From a checkpoint of a small transformer trained on Wikipedia: hashed n-gram embeddings.
Each number is 128 + 32 x the weight over its row's rms, rounded and kept within 0 to 255. Layers, rows and columns count from 0. Numbers have three digits each. The size before them is the row's rms in percent of the matrix's.

# layer 12 attention query, 128x128, rms 0.118, rows 0-108, columns 0-127
095:127136145139169121114099054160126130168160144111139135096114124108061076147125085157139136119111105222107119138131130097143071122138109093129071169148128177148126142152147134182139146158106157132167164163085139109137120158186122180111121199133117135125119146168086051165149095128056085109150132082115205116164109112164075078165167092147087090146147080085138145092167126159119150144115
116:123185142144105157143132114147161067123137124162118085122097135095095098194118145117092154158126174069122098138097111124224143099144129132054132131100118154132157123180135153156124112106135158110148162074116119091090111158150136076113120104102134155093108104060161150138119138157138108156105142212110117139074161117138136111116180109154056150156192156060194141068152118063114100152145
123:164085078119125085119155175088093157099125116169108126165124128167160163068100138148114108143154109159103147117140115213098080100163095140171198121130140075055106085133135120126130152132156105145141122189161147151152152130101103122160097086111094077129136107151124148107178110094122145111156121063174141128144130170158142142127076170125181134120071064196089110207120125159107149074156
110:116127153129176110081125111223142163192157151099131129122096091106099083138157095131105124081142153156152105090184131084112112152110080115156069111119061222138119177160126108129126097142105158112118083116093137134169119079132167156101173156151105139118068123202140124121172128134065150136125158107105138176187115186136100102127098134161136140144110167056142124110099136145153153168083
135:139137022165098111140152166065122116117123119174103138101145118145162159076083114156135131140103118148096110205138099141128127060080150150140142136165157067117190125087192133123195147130136081136147177130181107184110117110142129159115079146139141114156171104113117141128083079143158109150145072098145123080146156127118183135133102168087153123101082105179104170151121063159105119082157
098:143160117088116116126158133126114193097160116092151125163122112198134126129098106132082159101164123159108180115137133230085113125216107113126198115153141154073070081095177108103072128123164079139128133149149133145198122093092086128119106081051112096112137117125156097138179135088123142131148174097165092117161153180130153133132096093125148132123093103134109058182099134131156146133129
132:172154215060109136148109109168126104113100127062138142155122139085125065149155141111127134101128121083127108080141157147131122138175104160102129151132105178157087158113065098103096144121103124171110049121074127103108110114188110111159151085115105188091130170168133137160217155132082158121101179127145112200144135134173097119111158102182135137181144086093124114086134156079143136157128
105:131136165144131136155135076076138106170104183124110096111112120086083118114157182092094107124142180099201150143166136066114100182112150098149057069114128132174135161174115139122110158106092146064121103152116148070157088105105179172122171113137164147173173127145157123087122164152103117110113103115065138089095168182095088109113120205117118124135141119140140137094127205132082108142074
152:155070188079144110140119071155104115104098145062080127158135128094126076123167164113105166118156115074143164098141124177117110143168133169147094117153137131164046120129048108147083155096116110138105045146101146115098137107158141128169121134119088175081147133176149122159198132111095167094127161176130148161113136119154136125100156123169181132210170083097121120105121158082155094122153
121:151106222150147083108167115090118088160118173152182092172112120099087088123146156109083108117150126124143113120134157090185129114135135150136169112125058118118124131182144151088117090151121111087152093110121182046211145126165151151142116067150166134136168088137110113037114138136162163102098113089105148125113141144083094172123071180134152094157156162126123147086117187124114114127090
105:167143176126170140150142094095082123095107145138154121150132052160150102122156202122144148059156093110174159118138134141153126075194150128132091151156204143154144130099168110171135152120142062125087070151112100136048140057133133141196111163101122096147140096154140161155177113118123119112107112171088138121113138125097102097088093115151132092162086101114125140100099083056105114183167
149:147121231105146115142105124150159101136108160090075140151115146121126061132159163102103133122147156080178182128112174144141120162147149143126083132151112135090082129146023090102093121116127122148140034086124152093140126161155144168147116148085092135089138142118138119076213122120154141119095180087161123157123136173162116129110175070132143154194157128061134114123145169088142123116109
096:138209172124129171098092131138092181159105068188146111170133164132102133129133091149090133128093136168126065145147150127148103132138029135085077131125127181123114170131127099127114110134140110119072168196138113147153089129157130123125101096169111201139158170101080121154094104186092058153113164159174152108119131064161117126121082179129152152074129133170088105140128126135153083149115
111:136152057111102139096127098133097148095112163050105171085128092112115117128099190160133149100148133115109127095188121114090164085142154139120147154051173080151154105098085158117160159120057122204135167114087070145171138101126107100109169152146202150102088173173096101195120149119178138127087152117157128161074149146125160127110170136114160086101094163119126109123134153091110153087118
097:100110120056120122129115154131143191063134141148091158128128165100160154135129095127102132119147104185120097165173149173126107108155082147124085169123122200197122125132069150178083126089087140108115128167110118151132108112193099081118110168113163157099128134138132103160110083127139100205125173140125140095087037132182125183112130155154175125116104147168145203124144121062142129126077
105:112098111110139132152103170110110127122170103125151077064121147170138119123170193163066136100074127118137107110147119126105045111100096182106134177166199081123152169101134163133188133113129145132122129129098170136145175169106147134170162095188087096123149118150149105154064095145102110081106175095103135177140210106153157164128069136154192107116117085121141100109083173126133101120157
107:107197158137117136092146166087082191087149103163133075077134161126147125118136125153120137113105133094124134158144108161130111126046177148111144115083107132145077103110129175114159172078121156163116059176139130161184140132085138105109131125167123042141107110112165108111192122139140152151190171090123103076107136134118184173155051151114120149133114149087067149122157119130175145066115
086:079182112159115137135131150143099159097110102135129126146156126176148058151174180164152135154108077083143149091110077158158115160130171142122072119112143163107164103093113125111169174085167107143140158149126131121163167154129078167113154083113136071188121092098117073056078111093102084109172113128128189125136139093161134122118047203100172081140132105102148090160127181141108131107105
097:166155089094133133122061074156072138150100110109101174148120087164159126107133153143159127060121127188145083098197100117165144122167161107145050108167151142123139071118146140085161112102133075114137131087151119155097131111158130117148146114118163134151188099148141139088097148081132093180119113181166112119091133129107138168121109109215203072198110172101119096127168105108088129147112
093:161143142164081108124097137120165111118119124137121130124125206100154161137103054132053163118126122136167093176152074129147177114173142125146169092117128094179099126114152115171100169132130121161123139117107058149093161121168116085059102110067141154144147184198134134098119166074175127172079126101123123140069114154197146159072130060120118101103101109158156097088164136097141128161119
103:201053074075164144095169115112124152137151131107110146127131114118117101103092102100123099098130140126097103185113106114200173156081123105154122124135161121112131104172056119141173131138127125054149129128145148166142124146144178140102172123118157121188164141156136144160096199106185094109127127134151136094091116124080044180119180108145141092189191146154081116066128149171108126128109
087:070144152112146165094096129120144125162152145108091168177139087126173131108165148103107084177186153083068138129195132132161160130140088144115152134168119148178167132088104163142103110113107101136179129201136118129140064147122115128186103167106077179121106147065065119136109138090124182181162081101169146141133111097192144059134163162107089080145105124146118098073090141103112111134132
097:159104140114150131157191164170130115126124151153121107135133108104109105145131095089091157208128112142108037125064110121151188190131116092133147146097143135063117173118124072130122136116078145169166124187087172106066124178159125112184136100179159161196102155133091145139097105139109158133104128156129130191111182167139087114129105092072103140088158102076102119117085109084135098147144
088:144131120149135163099102140210148147108127159126124092137158165130141101108087173162112133169166125146163126157123086094101084135174160159126117074120132160148061199117095074148102106063095082095183152165070048071144206155115143090118106133125098160128112132145184090123100116090105134122144183134198158139100115143118136171091096079063144101105140089122142144119150133155108134141121
084:088170141128154124093082126131158145112136116128152066147097190100154138137126115124049112142123127123120111128145120097049129129092116098152150105130081132140092194091164098184179152104119092145147102207169129155079110166106177138109073103103105124108158124103101109150138113122107128168101140112094155183134135153149237101173074129130183146141155114089181120143190136116116164117060
094:178091176145171228112099154188171081148168086113125118140151145146124119096109141097116145200124150123087130144132081108092153140140133097134154079119100170055157056072080149118068159108118103130133203146087160117166135090121139153131105123124158141138135195137103121092099140116117138119114110115145110107148155153182134129099174120054100159086104130135177145132114110116120200085108
096:086095133166150140073164101116082124160100166117177100188171105155076137149114108134141146138171121097150077135144163102164109090149150093128207122125186204098112128110121154141158056171127098115125124107106119082191125150079126159105188107168137089146102136194192140057148087142132154053133061139150112139110143087131153131141125109100121145153118103083150128162080112126117156137150
094:122070171139104157097051112180086195157111130107139152157158166102154130104131092130139156108132072135141135170143123164078006115121084129093135148092125186159153146133177136122151162118132116103129166116149124140144197112149161070119125114157079135123107154125123114185120159140121172081101149145132068162074127132130186120178184095157092118121138089173103125128120077108127077108104
091:125054120153099144098068113127120068122044108095095135133148120163150092155032162114163104158128090126171131122136155115104143168144108151146126102149187159106110110145063128119069191134128083136148141150176110098103186145167107141127145134126108151118041084144145102084163105090170133146129107119186114119111101134111097133114107210164156135170141203081141158131105120097111140138120
094:125117153135149063180137159114195087096098112125148099126143085148169063084130141144126129104147105142211065140188127137148163063133078080121156154146108111119146205163118142132115173085156097101086091149166169114106101077154129113163149112128081177071104110146144117107121155119149129144160141150164121200129102125099181107126131086167040155149124127124126170124140096116114173112168
102:128218120064170105135067153117114116076094112132131130173134117130139115110154107084115190119059160089134111149155099099152116154071157117141135201134160059130145137104119157189088180064183142137141089133167112190123189129094124108121139093159123122119108174148134168142127111127124070089133174101103104151094066168151109128196164098096155113093114103130137113128185141111140152125116
091:121129187037103100113149121132157122092107095088114129089165197133116120088161121122104139115159110082120133209154117114158166161126136129141111159111127039129147141104113122190140195088108109108096159130146155210139109104126098108128177099144119119104126171148091099142092113157149107095083138046141197143089129171144194136140100138172189152120123123147120142157151106093165133095080
089:108150134129119174150150161115194067108110109136129156149118139104171144099103113136149161102097075070159042140124140160099156087082097163111157168128083132086190085158190130110111093202141200161132158136152160099094111130151118143115128098153150108105141143064067097106124164147142158142100103180116068130164133080135073108098160172100074177133149134106105111165112160107121118169127
096:148194123147117148133140109145159122174150067144155107146108121135069127150085109113129190126141118089140116126089160154122107164083142162149144129109088152122115088144120116132069149117186060192116085163143131164135130123161124124199115129200117116129118121091088082103209055121147114137120185119163070090147116127162114094139159105129113180038099197110096132132144126117168122072109
088:073099155067086131115090129113155116146165121062128141093216114091090154100117138106143208123121154118156165146080062153146171110153145069183132123116205102097140146137159087150127156124092148156146161153131101075123118103113133160109088138163131162169163157172070117081108132121140117120105139151090126149139188125158093115119227095112108148135093152138103154104094190153131105152113
079:189131128131106177139163131140219129114144108133151148082156153150088094106127125089107099072181170146157090180132131134186092117086132114094166147136140138187101100166131107131128135040174119066078099187106154140149089114114136095117171123109064095191179192133154111095106175113162118129076140143119122107113124163137093205112130080132088151117091171133129135126091161127119144125139
089:174124135128182124120138159149149107082117123102148175175181108120132180136088115130213135131168091123092161159147099141134109060140138155162154196110120118142139082132108121099066121108072116172132106104155110102135194123144156066125104152060116108134072116106109152179123091065151092209128145157106124106125098095130118108166195133127090132158156116156095187091148128074104079144121
092:180165132139135143149132143160132156119164102139200113131139098117108181189116123131113098112147144139118153121135155113167195136130182166166124126122136146124111058141048077149089134083125076103200070172117144117146075093156156114102142127112118110109143107053104135123185104135111094156191126122161173160077119121094101151154139078126051081091140116167137123142114132140042140161160
110:107103158068099085151097126139176186170159089127139101053144138111092173164099087144092162193152159105132148036104187142187135152067139148143172121122147116111129170149157136119090110166075155092115125162181168116151122128101136105087158075140122097115148089131180124163138097107118130093095127126136096087143146232134129117131127154091150139096090146113142090106143078125118129078103
103:144055136079115151134131127096109123111093095087119130116129069150114168083050182167158132091153178075141154164127124115120139104109198140119125156057205095126140125127131149155128181135103125142114064122144138150059122143141171101116163179131121077092130071132138184110169154104110141125114110123123168147125095203071175111132132093103186098170110139137110165130192134103114156093105
100:083185148113157166064175129178111138110145168108156139166179190122121135088177066194131100112152119121097106183152145167100109133165166141079147120099123106159112112079130101089154143089126113129081162130111075167166095124115189094099119104096108138124145159057110115123096147115145129181142176131140136119147086038189138186123113107142113104158116176153148103110150083127161129077102
081:117117198148142157174170112116158081054149090130124111155169083136139109103143104112103109109188119169131070140102154093076102115136132141092112087125180197156088161176117140109044170127149169099113218059088120141138105126145129081143152104136159157080092132089114110114098154185131131120148112151111164135141122117112102132070104159088115140097129153118154156116186116098135134060174
088:112151163123114144117129149117144130114155157142095134148158151119150089162129091147170097229106110111036110200138084157069145122093106153092189083145064153140122168063139110109151144126091148149127222117117095108135133105109107136163109072111138104070144146056128103144130148136162111130164122152177106133131143145151153063163089128084080184075139118082138110149147099129134141099140
087:133138109134173180104106155101132152119149118178117128166180083099140145168123084148094092180119117060113203145177142181131115106077102069144128106104209134161062137058123157201053143110107125153126137129147089153133140148109118150096120125121129137164042135128115166117113126165151148106174140139138163101160082168125097142144108104148085124133079044098155106133137124097134163126156
090:148068090175181182093101124105158108141148126104087160109138148108099162185127144115191134149115140059081064183123087157094144131079153117128197057172095111067092099133122087133111147104137120165119121133134092149128138115103108151156135131116149144115135135140123100096186102094144143108133129110089146173210118138122133135168144054162119160149153140142135086062127123167091217123151
072:129118098095107134153087118159123140078118114107127109119144138126155120149154125093136078136138102197188137080126156090056150141144192155112038173136198143152149160153117139114149151073138096108143131170098110107106077067139173092127105136117155183161145159148064142138102104147095092147141115171118142120110103159057119161097143156177173038138119177111153130153152147093095081160156
090:205113117125166200097185190132098145050131143168144073151074129133054134114125138142167184104087124189157155117100105134126124079070114079139118154088148145090111117119108112124149171146126130133110070104172145152121145201137157140107104107094114100089116122090168083125125130105128119087117137147188166111114140156098171084176156112092167126117136099108118122200107158124138156167075
086:096148142181127121127139128118111145138105146179145176117105122102128107135185135165112122089089106081131094164119124162140162106130099111175157107151047137214025133117162084132109142097127136143188155139143097097129172140148110134117135107091085136126088110120034144120111120162183137170098175130170150139053080145190076122151111101110092133080147110107075118143157146157111156173100
100:147105141135207149083141120118149145096110140165147128106155148123103120161099092114172102071121120183123177187111151116140090142101172132149105130082150097131115180164124115160140076153136140109119060152179028158089119117147186093134089152098061092174117120089125167108173105090165107198082088165162101149108129115119076122143133115140099136165115114158202159118124079102149112116159
089:104138133092137145117073119165111124151120117132146082204131117143139112135126092122153171149185126137128169157156062166151143177124073124116143136174104123158091109082151129104123135095109085095078131166120100122072164118132101103171088084117079102070081144121105120209084132136129099151134142174173174157132131177161182094159096162186136109102173114082132081173118053140143077133172
096:158160063120139162150077145165173153136218086177149040166161151198080156154100090129134170120145073141091151114161095168180122084146147178115145162132141114046157133101091115165135126146142105110128123119144107214119123109128118091112091131119107121088103141093143095140175134104157124129125124138150098072117123123160133120119155146123083095075102130126198110120126102125100155082186
093:164070165116139102098173157151140071134170155109090200145131186112122150091140132121142169141150121128172106187144124144062103112154098148143149067165091087096097132079147130074114075131110088150105183110116124101164190081091177168170074085102098158075105110120130146158058109125177144168121125137124133141191096105124132126148098143204107163118159103111186149138145129110132146149113
092:102100062154154156062133075143140136128099157130193181062114139144107101177144172156133112094134107133111174133138179131113132101073093116159103176100134117132107052120144074186159104164107105103123088195143110097150090141160104116079146157111122126169170154103072068171132103174109157095074110165166145150128125094140125175126113113188181150167141148132108105130072122124130145178105
097:147102157105137115138114120109151100123095149089123107132139142144124057056144131085191156100091135160114113143116105094153106129127119040078160093111110152153128128142118107119168148136177096171107139081192076158179123128086106124090147142103140172138148121213116091121093190142130130070115169156122098162117129173065212122131206098160125137141118126115073087111142160198122125124115
092:152127097215085111137114120107148163096072161082133161099147187152115100113090164159186073117146143107096166153134111115115106099163152128139090138112148159162123186115140106154172115201130119137147149058152125163151124070161119099085099150162188144148090118152130131142168142127100121096091120137093129071106043180137109099139121046103133144081084107190113144141125116143190140124156
108:139117173144121194112083131127131161110090098099111152104145153099151139128105175166128081165148152157051131134137113092069131205175133147110076083138046184181085091163131168103111116169113105126197129093100138130100092159118117107163110158125120117098105174105085152132161128097143101112128077159136196103146118155095162052098133126114081174158165062132116121134134122174119162124117
084:247166154115102161133118120135126113169118087164145063099138078159104105092125112142131093167092165113094161083120170130068079130136111185124135100089138135175106051097134175150126118123100085091097148142142163103122177160122186121138151091150129131163103112148183137117154116109134128164090171148094135094162124219099157158092148108146143160106115122081143141107142134101098146105052
091:102099121084159185118060122112086129161110149048100136144178127131176153117098137088141161204130132099139203094099170143189128141101148071152166084109170123109081121130099100155162112129138085141143124117164101149121111127097115108125104093150181181099135122202133146080125140129126156148149144115152112125115102206057102094132185178133125100164099076117127078126077123128166092154114
101:060127171112133156147129151145119118108105126142160114140197113085179146130139113103116133099138073106083120157148107120079115164170116165154112106096103141071163154171150147121092053175088173120119152053087131115206134119134129137143229093147160150136136162173108181110087119103166124154064130173153126138109151107059060157114139148142141137132161075129170103152130118128135139112073
091:086106118104127155117082117164166124121157093173104119130151206141100083110097180117125093181098130055114111127159126104135182143151162164131111141147130143108128114116057120149092169114208156108158143163116117144131091149096157163167211125076090157183147135011105083074107113134098110110127099113123129089176119114142117098118107165080169140162129154120136133138141165163121188129129
082:112160104187159156132151119135141204160095076117172119098103150108123088142095167156142071169107110109112163105080159114055088145129168106170143156119106091215103156129096157128152072128087138139203117137112148138139148108082172134127123068106137077134111170084106101134116171150140146091119152079142111144114137160162167112102091163103143111115175124173091074088144154154106118127216
096:106203094143102084117171128116166131128066122164132137089095105124096126138125161114141167090154111185136163162112125128136156172111134085171113133118140123112089193139124089098190099080123095113152106108113194121129127123142108158106151163193108036162122135140183090079150080072139093120116155134126134165070146144147126127161147132060175180113134139107104138146059205096142103106095
091:149121143166090168145172126050068101096154152152107186193082082187163087114138138144163117178130137152115135115108096144125072090140090142149096104159143180123166101083132122119115119152147140143122146072094182145102109079120103144173068113122173112132128109183160172118132194047092157126166140135124134105155119113100070070108096176124083124119161155123090171128125153107132096147172
092:119112143083172074121147178148147081111119170124150106116189106147166130111110084148164156178137097123175061140178112152173156164113062133158133192123129122066147160106127123071163110215091150054137136113100156116149154115134141121079140105158127066128079093151118097149110125140151092124114114141106140110095120075159113149123161097136169114138198117147145109099098070176140192154165
099:105128128110157137129128151116163128127113104128111096147162141111182194119121031181150114128098101190064155098148160150114133058124069137138102153123130127090155138155185095126100167147124179110139149149143194187166134083148116153143133133126118137124157135195141138137092130074077060143152102077136103143092165179138083119079176106112133104161107157102145152170164099149117106040112
110:077114140158126184132137147089127085109122108119112180068113088123152105136132176124115073149169108112128087125122100143159141170128208085097060088124117168180147135147129171079172053169117137148169124100102117134049126142082113120136143144102135100088102112102190112156148148136111111143146114136151168127143191120116094128098217115137157101176175131100170088091160090110077109173147
089:147187086115096171112145156119097094135112063188148104128103132136095136160165160091093147199162121071143060135138097110126131170105167176100168112144121071137185135089116121138165158126130117132160114135092130120098074183112085116080101118121123169049113152055139131156127133092184168146113138159089149130165123146164187160126102175081098090093157145112139138111083130084145128137065
139:130118071083058141113136161142145121121116104151140057177141154169120199129110068123104126138103122158109161148146140189135106108147083143113161131168121086072100115076166154133126178088148154104090101177163120191157139131121109085098117082203133109161131116143112134113092113097181104137129147106141116151095131156149177160138101153101135191080074147164092156187118106160154137046174
089:105126189135185188128154092129098115110084111124125199092114105082152115157193208103127116095116120093175129163141094089170150174082177143105103169131180155157147170176128118117125085110109085086135103068088111113096126125132146159145126178099066116079083104127165131164181135127093143135110116160090152139162124127101098101092135093168112134122123124087169133081131161082104103179074
127:152191075111088151140161141098102136150142069150127094092141136198127167141108092113121195178134146131081133131126165133153119097136097142149156116144109107144178114057168158090131180136060065068126104205143146190158116117133139088122111109159136141140170118058118146136046125105144119126148131145126125072142126147168184130125104156062118120087138124191103167152104085148099121096138
124:146173115115106146106160159127124185137179097190141108054148138140163176139076055135156134163097122146082123137132092095098123092172095120103169103114115081178162116063255155139116156123137127128135125154151123187117108135090135090112112145162136144181130124077134112098050122100202105137145123135116123089132123092107164155151123167081137101097153146142097157163113090148115131085115
096:148078123094114089127104144145186099143134142102111154136160182128108078189149114092111128135165138141143123189070145131113151142142168135088116094144134091065048091103060116113109065134093114171140143133162162129173105109122156114139136098165132060080134149160109087115161090147157139128126168101138102138069144119193148149127161102111202094189074120134107123141165122135149179196180
101:118131098216101066146187126081096146128173139172122068041162086107128144086156157140108110166127180155117111112143119094082079146096091110128150098140095104171141130160156145149132119141191122086156155132102095130097093108105140143142156122118147128176134081099086138099111179148152096192126056140149145123128132121067128130147084144111175110163167111158132146085134201180076132107093
125:166149059133118157129129135137144175123192105176128054101113122137138211145066099190157164140099101143094117118123115120097109087100126108119179116108092113130198083071218098139087137154128191137125162115142138191093119174113123133111119146168132105157127122083103150113074127114174096151135122145102121063124119106119126141153095187104099117064154159162113147175112077148103155095123
147:154095195093127189108165092170103146092094141094113153152143119118118066102179183083089146134138114122155183147134124132140118100125141174145078135096152128153086153127091110108181115099127099177109081132079111085107111091118119115159170126087111099090113124180158102142160126145082161092053152185158135165156152125191124089113136122161182141202123091100175085087132167072145118162126
106:154123097107134169097086157140080091167210136075123108087140086101137152087120093073145133185136102113102108115122126147125121098086117149124106149122171102099161141112173167121116128140127062083101174177142157124126107099157115130133147106203095120140137100137164074163141109109152077143071124133152095125153194177160122107185110141141170189122082203153123146126123108185106080052113
112:124142150127097125122145158148174126114153156162175102180114118100081113104128091076120104107133115091092083095108104111133150160112139075135139101084131143035163154137127047091172104125108092131206232104115144134138121137100138131071096160145129095102181143160102096137111183155105150118115132147144187142165176127092050178121160163140111098153100118107116091174103168160106137164151
107:204113059110110156134098137143112130160141102086138133122107140108163173144178101178125127127160100157125134113102123155085176097107154111130168180154116116125081112089110086086096154170104148119159077102168139145144152109153136151166120144072086108090096146202161141142157092093111086161105094130120087146101139131168118132143176063159068126123161164089157173211132100186164095119058
090:166131095117091138091097158136106079097170166094135117114182142057047152096149182105082092185147103142134090160131099135115140130093134137128171093128113110104117177122093109145173129145063165160140146152114124162122122154121114177148130168164109138173164121107084104187086086154204081117104063148040096152153162101179117153176160103132160119165133114139139107143165087097111126121115
100:088123123090114114118158177132083083126169177082157121171082158150161137159102080141080075149113121125110151127119103103118096154139121183073160104137048196203184109127137118097152110162073123135080193156108135075040159137120103158151127095188140101147110142146094148138113109148145103143115109131111134166079196100148166139112142132168093122125088114170115110166161125153164089145141
095:187119246146156134113170130043172094137063106115139124146146134127152149123090229078160109118125091154139107153116129149128099158139129123101168121137155130120127156108174170143068119119183112121153094088145099161103095082117088082128111116070113144159168155145193107112086106092094110084072141134133149141082140127095157123144180108106095102148146084126181142130128132109094113125081
099:147119128078199151117100106198109145113091187095123119092115116080105136060106129077178165104149090081144125127143076113109166103144151178124100141119112135147100165127171150136109130106169079114086151151161121157106065153145193085120089080142134068156203115105166123105151134144183117162121093133130182123138176133114090146083134179138149182149094133165097091102153129130135100148058
090:113166099082163103138131162137125143127121161132104205119139117144148112164173140096143146055109117125117079116097073129124108147053172142203111174156145059136138157152133122104143062102122129123142186129142109196122096139182074148104043177119135148174175129142136174084100124138082187141152130193121117133151112114141109108135122157091126104079122096108102163082116144152130131195093
102:086113084136228151135137107123117093151162195082166148041092090120159147177112129162114168071115106115085084125159161091161150126092133108119144115119180156142195161141157132102177118137148113137119087117206134133113100058138085127101117145145139091139086115115172136133099104112051118108111152108142141155144182122136148106067106187166151159140056148141137114142143160129106090129132
093:080140132110115146114097133164115139104117101128143134084122105127175110091128103125149141133164122161128083143131160097158125096184120130134099146119149141249153131054129126151169189094122098135041126153110112140086136128155146142163174113093133183069167096120089103181103097174096125139192077152129128139134089155137116135074114058122166110123095166171124188101171068128156096096150
099:153187090135090078190153151129122151120088073096113135096124154085163124095126195097119092109114174149161147132108129174100135186120161096135156158116087110130136120083173127048140125083160126105116080145112128131208177090097180167133102118064155124120148096136123107194163071156139142098170137169132126112116136135108140143146138082088105128064105153102139139124122181123173050170123
098:139182118114105105107090149071223107122060110071195087099144121115114122150137064123123093083140084125102176072127104140087161201165117076130103143141177093081141153144130096115124160130122063158165185100202121148178147148090130116127114163172136117175163167163107118126115116135120130124160120137105087135160127129131104188104152103109086141183173144117117123158083087114119121159148
100:112153101100150133101143150098149107139154135158133139068113168131147152091126120151068161095153151107125144126198111143097123154138109132155125165171139096136136106089089095190127090110117160087128230121128188136096140132122103111154119153132082099142064145173172065145071100092130152146140217140132146113095164107159182163184155052114116144148107106118093121102122087097163137160049
093:151119237083141093115154125150095173154104118107108135156145145104178131165115158113163095169135084118147136105150139078123097126178181123134130156049081141156143140110127140154082216128181096146090130159109078088100075145117136101155116080160113128103149172073138128127078160162150138136144072076106111143090087074157171086134144145150104181117140099115116147122168139131129183100080
090:141159146169116077126104149173109121103140122157102117158128097171163091129120156106191128169163088119133181108063072142134130060148134138139074180116097157108131120113091159123134089142122123126149092174100125132160099145117121145127114129136166118167166127178111083040077174166105162159165111187124112118115163111128122144035153096113107100114160167134162166098086055156162139051142
083:142080061146149161114081138172067105143145120100156104136118112124084169074146125152108135106110114152106099171140154110143178138184117091103189048084138137115171058127118127128207093158104125156104125102186149111185108149132113114193104156102127156144082131108141076144148107140143164135127142070055138109136136123157134143189100111127148116213087114132147172155174093136111095159149
104:124116125153121147133163139061158141115107118134113121104173136107079074121140123140141114101104122163126166152100126170105082073109151163150152115093159103120150123126149156220213175099122102130114099114088083185137128140159150133139133158145137105173154109157114076182164067150131071115124152127117156089198128088150104130126135184113136077198146082121065127042185118078152122114125
095:149135198162161157165175130121151139131144088119085154167151149147144104130120196099117161070126091183118140152095112086097076119089151073133099087083092160119118131092201112139138093094142055154127143122148092122124122098157085124106140110156147144151100127128080127118166188167114122060133168173105132150114093146071153141123093222061165135150056156130147112157132098112136120162115
088:110143087091134101180098172104135123143140072121109131152130069069132077142149120171126172099125122091139154117103105114161123062091160139131116178085184136120203139147108146116169212140128122071170168142142078152084078182073113137129141101180118117105126111103105152110118138118116056143116089093165163179166164124191107102093124110135135151094140147102117193066158154166104126131121
112:176144145147116113086158160115193054136137088147141150140135159082138180125114061167103104107084108083119122086150128114082168085183108096144120170130118144170080145119127124128099203122075147173100111160147104081141094119150117082068165162124085102147067171176115154130121164069165132139142123117141084132134139136062124202123162147172114112127127197100112097126132134079128165102110
096:146160115150130104163170141114142166158144170131133117150118135099112148122124122138106139117145211065119133107191062173143097148102122141123141148133122117048152114125127186118110196115155160101109083168080083097141121123093160116116103076187101103149079070162108124122125169114138118111103108138122140166139197057057154137133129050124125175157166149068140089137148140191176094106143
086:145103108158134105126141108115126080162095131123147162145131188128110103082090168163181138128142104073155137171078129141122158165092161134092128178130064103108117103157100149122122100112177146093130057183156117153127071117144141104095099104096101126164123149182103168092135158148106097086079198126148162135084183141201107112127154180066105182069131136160161146186102113143083125111081
092:051118190118137105115097132141159126132113102145150147095129125147134173161083131077108140181152163093106128111107108158128109130176114105179104174126093145161126136164089136153050134133110124130119099117158166143188124168131146128127091162131139061174158156144149122042092117122129148137140132102105142204101122129111100147116160042174125156139174062117144112076153059182106208139147
090:130124071130144160124153137162165079117114125142164125151123119102152105089125173138137110136169131138140079158127100163150076124170091103130128104120152173166169131140154092121109126102107141161117098148139115144132136118102076152124144087109115122233084134170188115116089050137115167129183161186149125166090149084134185107112139079059143098104100100120115198060150047136169164148083
094:199087113120129099114120131170123133131136111147132131109076081053119191113165109146099116127173108102115119154126123123147123093093120170104168136086156123222159093151110039132142116210091155118102140124115120119185109167128133120132104134170141042159125113125143142129097098087074146160126077124168090154102133155097131106140154154164178039130140115137125155130145166125115199117073
108:112127082124105132098121114093115119227151193155154157119141181099135143083089128151151178090148120101145146145208137151205147060107120137134081136184145163121127130106133099148139077085124072112112159103123140121146180101103103102152138165102101105160148088181154100195090122097109124159130147093083115101084174087156118107154076111166161138143129197121103129109092123193121095125099
100:143138129132173144146176119164197181174117070084110147165087085106125169097129122181166105142084108097174114161120146107174104096095153105086137109112142122123125087152128126152113135135144119122139150081189141139211114081112144116142111152114142105140188188037144160125162108078110152095117160137104144138163161077101136127115154089070112142077039166175144093075128119147126096117127
098:128107133153134117102110133189141096127226138167111147149088112149155238115108096089164109118106065161098103125113097122084161140099166142164138150117151033113107133176106128138122083140111138174097143140132107120194075133089129112074141169098142130126174088143119157142155153167084122077112167146077178067154143133065109152114107204146121086141106140121150106146119119123129113151122
087:091103086134141089092068115180165050122135145171161158115119124114114133118107086102128146091174134123151109101155124085155123203123161122115125162146200106204143154095151139099091175078143121142097110168115138107115133135074160142083158096150109076101127112148133126166123107179153187117117179122171128128112129210114080114143146083151091085181112104101036119166158148123112131092127
096:091104115102126090109128109122081170082155102138176133179177091102111158106092099099156172115173121150103171145158155159186075121045072191122165140115132133126151115079173137133147114140087097106076102210136110104090191177176153108164073138118120126125134091153181148155126099144141202144123158110107128175104137135155181138115133156124109118086117068142151145130130115089087081100105
103:171129153112135132132101130094088143130122126089087139172072180183157166154120111101168086122176151163142116158138107097097102152154172141128129175125091100170080158168055141098103088165098067099113178126149105085122146122167096117133172158153194093115132173132079152058115138081158199133085078123096101112144098152138084139155105165086128115083104150150129145168086112162116103095185
090:106158137153128104096125194196105166151180137153093162163139135121216187161134183109113115164142146129100142100075155107071057119117145137165142194138146112123116106094133164106062167084050093143097080133095095098142141131078101108121105154084107086093172098196102121114086148140127143197111139154136114125134103153120159160107113114150115111138137140077141133121166100134105073102168
094:158133226152109135177100157098131103098117121126116173120063108149135152163079141081211062116081153143125139153128124113151133093142126092099123117127107132155103111149183154131186125128169196088102078099100082142106131099152172133157109161093147079122132116069110134133112129119131160140139088103063173145184102133074135114046191146153147139147153102165133153066088153148123149114138
091:080105141168188184163158110094065092149139126148084126174149125160108098082163142098103147128132129208099133151149105117130132167149117092169144123099175144104097166089144137127120192119109094099109163084079102137114166104163127125170104192077177143149134137109170060166135158096101147117125098133138127149131119134116082082195082160113078070115098178101196099132090110121143075143142